Each number is 500 + 40 x the weight over its row's rms, rounded and kept within 0 to 999. Layers, rows and columns count from 0. Numbers have three digits each. The size before them is the row's rms in percent of the matrix's.

# layer 6 MLP up, 768x192, rms 0.0639, rows 639-706, columns 0-95
094:479480535476474482466566520477492463464456486531474541509538597444468552516541513513414539474454536514527487453479530481499509555421562487536544423527506551514545537550481424542557449514557468565438473537562508565489473518575449361465476527506469480497499457492511527522505465529489460408
120:464518543563516446453458537516451526501529457513476470434543538537521428551510544441495546521433551497557543525479558478470503533453492520497471488460491488512490521494502422455528499578515459496467466482472519463479445519529543510467490490539460491468598530421512560455507482496524466485
109:469468402482519424459457489461518528523506460436476489478411478552462498490526475496424410487464576511496522500528532469475504547415495514449565532526492522439451506601535531478482472514496505532437522553524462527413429450513467526503460496578421436478523477490410508528546544505493492446
104:491531493534502482518507492476425535479448422509470433540507503528563546540454495448574460533495480534490484489447500517439520506564536449487462540529469387517568440508477494443535536583478481561498493433524490560482464526444548486464461547518522519537514416444448508522528485508576519530
106:446481555500502529499556553534522468466454515514491506471445572464533484549496550463493452454485503471547537486524533443524500494407433542500463493530450489535522522493487434528514456541552464501538455518496471489500534490515591479506529487545508446573488525444472479509487557476534445482
112:418532524527492495557556479531373466473464430460487546466604467463530574504568510457522500523477465574537477471473512446469521501519423538511496523493509439458538475497488487467535488533515474546512509466538506523490466510491582424511516536506505418520586466453561528498485452482500498468
107:485555500517507529583463509550524523519557494519517530456507523502526518513511555470493449516514489539481479458488585547436483501502448477434476479516434453468488514532420485484475507577462448512484473533493467462436449476510532520554531498560552519473490526454458586490409496483517501507
079:467431503470516530514523546493457502545490457496482487556493490456500509501520517474502418563509521459461535432530558496527424492465503510523460492508466525520450560517534429473535407492554495522471562570540533435573505473460475487491465506546440482534487450549491520476446457454519434423
114:521514512481511505468513568457509555491553510496476479470492493515451481534463470470459506530468498457512571431492606530392457499537487440442477480535409536555521500510414471499551478598610492546537484458565472556512542467508569534508545459535480488517514475494477517453458510457527453501
113:491510530492561417490452506476487459508512510459442547495511495557512539469529498473534503488507471490544439433441554504512409538548485510451475474487524487513537539479475481557583508538509500494569456491481460494498526549490555500507529494511438501531534482506461603502530459490514470559
071:418485486530478434572454457560556497511537560514559557420505506533455477496506473452473468453449493539445529454472633492561443491524483543558445502491462498404525552521537484533542465478499489440459518484539503508479453545489574485533460468524528549498530489470451479442466507408486520517
102:594527452466572517509471550481500476450479523470447541453480517534530452534443483500491525503492437558471462510533539507507476475460537534470510458437476439476433571470474415493486454585527518529539521473549470477532488453540478512518455545564522462492458557518593535463491487442505532480
080:480498495470457530433529516530503481619468401444461496545493539458489539483490596482486498473474604500487556470559491522503534499533514579494487464579480475491521471486489458495541468566507427514448466549517493488487528415555510484522463460460497486500448505514476472470496538428512434509
110:431469522535492464532440575443503524585481528486420488466486531483507462499509545538442496547397530504440547493467532470472506520504553512432456495470410429520522496520513509466469511512616494500507489545510482505496499510487482546483477501564467530456530521550533496463537539496516457566
082:440498481559512438506539538484567496476516454508443509530568554492588507476538535443408438532493570457537507451425506504476523588470546511461475492433451515516590489469464477499504509450556437546430538547498543499555505413505583448539516456444537530562510528519455494485508550491436543530
094:528504551533510538510513519488488520552469429434405518469536506535566526449586492490552506483503453485501474487472495538469508515493464427524536451532439461568504427485440474520603459525535522536549459492513483521540450457521554493443527458449524490521460517486563512427525442470537527513
104:429506500471552506509509529585499484553494497507507536505461471533512492562521466507486412529450508535477519447508548438519600467534442547482536540487485473568482516522492535447547533463507503509476439490487455388534414493500500495519521477522465432520467572515517471467500521529500509452
092:558434483518461478556436454469485543553508508473513542476440577497485530507429480494382503512451479474497451505557530637547555489458480564466533486434528519517471493531518413509559465511566507499589510572538530405523497454591465470528473568604437505479532538466494547486525467479529544494
076:467464479535515524613560576429485439458518370473462448520530519506492496453559486490445489533473563436469537444434516484484488506377471497523412508497468531521473569482474456441451490511503461459481492450495530501521514477540432467530506493521501455561559483590516540537515484473524485501
118:483491453507528446499503521605528536455533523509529528474510466501526496465468450478494478503508517529495555529485548491471506444438564503472491510451486467499542397599432457458480428508599510549533488467505466512497420473490437441506569495520455458573503553519556498461457505488461431485
109:504525467489534487525493480488493519425535506512464518501488493564459514504492503471492490538504421521525583509477544460500435525489538492456449499476476564476447487520474473424480447471523490521489569431550511489476501455506514450513453566523501476493521529520479494457517495502517494494
115:427553476580550481465499532509516450482485471491468491510518513517517448530485508496522531492524470471505509457442476530418523523483510504399527467462507478502524470518440529483568454513588480554514474566537518486446600506495472515558566483559497413613460452425473512513508456490512475506
074:565510513489457517484459508538619473511467447486433530538450510549484415537407528589465543487465536542508524531461517498497477503517512539477520479447523564464558450460480533586523545529572486525527482423526639488467529469473545538543488476513483486428473529540480453509534541483478489435
098:427520519507552471519540504554460535518512508523552496500528523532466490521473568495445497516457479525535522475482521511527466552501551440503500496574494460511544476527483496497522466527464413524497394473481496582525381456519561477418486524507459430467541512476476486458551474448485525583
117:418491483537513482577512616418531512507465540533460562438465493530454533443496553512434513504508505554514503435535484423446450553466528432435517499536479525494437547505446509455470491548462500575503544532491490457538442512479435527494567478458489443543510517472550535513496470433496496458
082:474444520561457516530435584451508509548433478484427531460506472465460467478503521480486474444456557463494528534444502460520576453504530452494552500525504478485568571499487433530526491528420474511531430491555435479546529547438619449499523448531492444553524525567436450485566513447509586458
114:457500490493536508488522498493440552471465497498562466550435499497486424484478491443527510542504503536538480513497523465414506506524582549503463493440537529420547549473441451506583499478495504552531518452601484421483497491579532501517531527530420430545601526422534528498502546479529439438
105:470514521578475522542442519507480426505517471543420516466454482533496497541511497393524519562423504526510488525517575550524518510494510500441494442537453447501474569473502516489594499539503529472510539532487485482493524452483487460412504464537485506506476505451541474498479479494504454520
083:465469477562583486597498494532526512499483436517380499532494482534481553519439522461537538521541485524494457450478523541521531465450550450495526464455517486453517486508504499463510483559548474487512502547503481483507546455412525507528527491543521475604497450487503458505468535457527479560
105:489472451502462514536544524498500491561423505483594511477502487522563486506470515436513458486509496382418509457485557510524483552450480461488449479514434505456475513563524452473461516531549523486446437536555449474499517447454468530572462489503462405524520556480480455449497504478540532524
105:489487557526530472525427510476541530525536464504429542421502468524519496485567574532533538486434518543444528477457569475474498439444581584499534493480476586475560498492410437504443532608481508481522460489523504493523450502506445516568456463601513501530473595539437480511470447425519480476
106:476527567524523469513533508471527487581402456520467576453559444498471512514445517471496482523546456448474573437460544464545468466567535576474496511460480519529539496555554490481468445554529440507450464506520524465492496463546534478476537408452496490519514535548580528431488469483518471485
100:462479535473507470455466552450508523451565570520491556432510466492490498570425539526454503524524487477421533488477535464521451477466558458473560457516499504424489511560513473488583425487577479545470441535475465543511488524619518470537506504501492493505524542450523504439529483400564552479
111:474535471469517468529471545533524528531460530459498518529556498462476472529541475464483522468476493530541557502467448457525530521436483509472495511400493492534543488514383505480540470506459498509484488476499459521479529513452542495541497487558432505574479468501478484481495571476569477545
072:601424498488484516523498566454492503430502438537391506517567491568470533476485481501519582556497458447518498538491410514419509520500467513433533508440539451544554499520587531479479512486541533553491505504492564454553483447579538445545489470497456507599459459475511521457493454507515461555
098:495514468452516530523520521487466515491521482457539512500503457477511557488496553486487519484473524503544495451537530491514536510445491459484563460487433419565382553449468440532515516556547484562501533482455501491520449511468533499478492458546479518523509475509509549528474446509539509447
096:467470488520506515512538539466532475427500438483456507504578541450515426511469536518523507585499474451478505477508505472524504494456551471452550526506458564468547473459525476479532389497563455513495549526512499488479466437531562507562514503483505509488478482450444545462465495472511474469
098:506487532565479462556486489457472541512422465454469475518527501485491507472488519473491500471507573503490555451431516537546480519548567516495516455465502502561499507549498474521535527586460450520528496550518542490545496526501543542537561492556461455528483554505517403450437475450549517520
114:537568541526586471509434474500504501493495512539543447559530508524508552467492416439502487569477486533545504471447564514485474529511533575481544486520478502453535498545479491461561481539534461483459477428537523558506506515587487503494495451519485546570487504490494513502508478435473388484
107:476484520520453473537495551500576515508525502486447514533489523509527496545517579442485505514470491513483573485408538484444518504484519455395514491451437465488530513498510478421505487528466537558509494510458480445507518487432457527490482449496512492495461530491496468490434562472551486493
099:472540456471508499471523473432498467541442432498468465580548507486585479455477511461473479557503592506504537451404552436500536501450483543559530567387476450470541488493473389488483520511497445539496407504507487537554485471505546446547502505550503433545536482530479454480497537506556539473
096:433479524502463495550456533519511543516525449538438580489475442549489506489468543489472501484498537498500475473474594544444500503457498501437551471465446452444511489534508498493428457516538475497503423568530505441521470492461531475564510517514484540560459521447447497516491470466470395502
093:433494542573508518542491508467438455516525474485476504454497560447489439516518512538451531463440494495489587458447474464491479561524505516418472527450490413510538486528451440518474490504466493521478465460527496494522510506475493495516458483495461479544496490530515519475511421454476536597
081:430454452483535429519477439542528483474443500518480521464555597524497411539512484448497416473507460496485512495467496506476572463526500571564471483497476536464531489495452451469537504544522460453480447502480530477536475458495488550507582443517537486558506538456478558457466499503460440592
093:472487460529472505504506507482483447455457511473560453500532511540530511482463583457470412468461544603514509516433538484445545542481584480492487483481458432516446423509460538514469528514493500549508429512513522507495499526504503562583464568613511515495555489399487518551431480510481451457
110:408532529451533533447465497515478496531469461525467451496537521572588476475538567464502526447428499485496515433493501479468491522505532502564511475451503557550531511525489525430562533526444509532445530540581507462458487472523531491495513457538479471519511469544497553492405493507550542564
112:424513511522503497547510549492537495582489404559524578501449552536527464485500569523464502506536465459473522495534534438530511516488542510571610459475552534473473511545415441474496448548562491569489443567519503504548510435520494489522463443485491468505492475509462562511466562482517495461
092:514481491465571493521568491435585497440460520455428455459518522469416509549450495473507528443510449523437508515440562535513559435508529511474522455525538549490574448503530454522500497520511546475487489485472520456473390526517504568513462481565456494529479551525398462374526520468551543473
107:375525489480465480573542621428514510503449534481487537489509505557515441496415450532510474486510529531468525511464504475512473524514484551514514438518511530401512476573499530449563475517531522435504498508556491519501504514530494542536520539520507476528499467465539515466586483467514410507
105:522468425549525525546518468482492456566464498468554458529512530441511479528507498515500421473491419538467535513530515458449472506429473484532457476525464513451495419453466433528546599508524493536469506456502449465596486458534517510463502470481494435529531559508407514483494527531505466480
099:479507528509475555454538612489540590484495509459386492442479567459496477500416517514570547527500522507506512405496514505560474528447476569451543470466532455486525597451459425497493539542511464561503571480544521526462391461513488501486519513513487452550423495461515470447463471458463496520
104:459455473536540520568473498562563449470513500494473488465422499505499547491472442496494510533514524509459520410523500516497549549479488595388461469515418407475448510498491471464514473492527533571470564501458507549493490394586477570502497566502501563536518470467480454466445420516531458504
102:474443449508491546576473506509530558484463532489519534522480517526466429471557518448392476443487527495476494422495565536480486521416450530483500447556420507472466531550487485443503484489532454476505547571500426532491441437567513532482523478515443519530458432454544496518461557452495479430
101:491513373559520492576423479426524526534481485487483482447499553572555559465443550481477513505509490569488544448514506464533483454428470534513533470468504510456418514476533525437484492500478503500492549491532436451571512437518515544508481427498512466504474529469559467475464476471520588512
085:505433542532515517447527565539492467594493538490492532456566569581465542405462460534458430510475523475437492502515497468527447527483528550475559449484464465448447469473445495469539485483523524531503510572523551460521532497526523546553520522502434556522490531401434590516474524428518457479
103:451504473481534493516458509516528515531455464506473488493459475555433516546477483471534471474482493444517524466486454470411576472471624491519550432516474495453457479500515501468507512548536500488502511503435454445459564450605538504519532511524566496508479542507509447504503537501536459490
106:527551478492513486490413564510515480473555506448574516504483513587507522450458526499466525506455453565487519489528552464452496547489572529460555434494459512487446489491428451454560488539470476531528496505516455397523451535466491536583534409611505444531515477477449522408432488430517515472
105:533431460508521551538546493463468531530476524482460520495536520444561506524528454522465518493473571550476554469484539465494500498496556504515537441375463491487453511494476495446592532511536451500565468473490476528499471480528531419449446488504507469518549534445580510457407423446520445471
104:410450518521529509509597503509547491480533535504576498462525551507467442562457491502488482536463487542487453444496481561518450524466506513405512532498432420509518500550415492510498434555627524490535486489517509533526536399529532499538570568512482452487411474412448475473469499504511455513
106:425515479453490495541509472541507410488487457508526498528533569466522455447471527491435388457471553438621539477467593429482569491550494556499475451566470490467492518451483507520521454543499515511492469450507529497521439482514491471519458543491490551504513485448491499472453577456469474515
096:514388432517484551522548502474492492539444502529513441511502551561493499490548488537450445583494466538483507463513514548506503610435527465498504467426571449394480522500494471575440549504484462539501576481463502439482433464503433509543537480478510527525462506446461550441494435433523526485
084:481462461493479499495506502555503405548466449477491481447528555537515510473537568488445489450472506511537496480522579540471514568516528477516486472489455564405439516487450497478470491509544533479547459522504515508385406466521497412562451490494511516465589529507587566450523547521502446524
080:466508448458523470515505454470452524529481517452530557434453405411546540492499474525481451472469434489444530484480622396524468517483519425510462454464454506540477467572478464543576440445528533538479469484518503523575447575463547490453496510532470453510483510542500491404527500497508502472
104:480582531539526469518448564487496526499435468504552515415489515525502497461472532460502523493484449451481511527493473494483472444520536498431505488446502491412490530478518492459546509489503439528477556612525511419416463511518500521483503464479503383507462519469511469476523504445492524511
102:489533515565493502525464527537493459522392455522484468542518553588505501497514528458410495517483534487445515497530561505490498530527468490476458476486459514489465536529462529511494480555522464568461513587478503472467513480471477474590504423516500489505446520503456548427454491471501523475
100:447558458475550414492443480489532449488512515422545527545484534532519466546508468503484509504409485484562519475476501468512495547532478511443555521526468527468437460479480465546528482492579498473530534442479488479458518528497508452548547483536501422553508465573462484478503503493507520540
113:428505501570517494537490535450507563495547498536533585509545496496454534530555515484466527505457418439551538555529546534411542490471498517483495458492521566469469548506452471445450499525534497523513442488552556459476556436503454490481502492503371458508528461511526478495476510502544470429
082:483523488435474480581424495457457516517547567489528529482468471561487526418535482507433481541493469467434457547478535503481473555469498492486555480500496427504455502571560487516500461470527515520480444508524460493576420570547577482514519502604503462480423542486497512490521517516572502451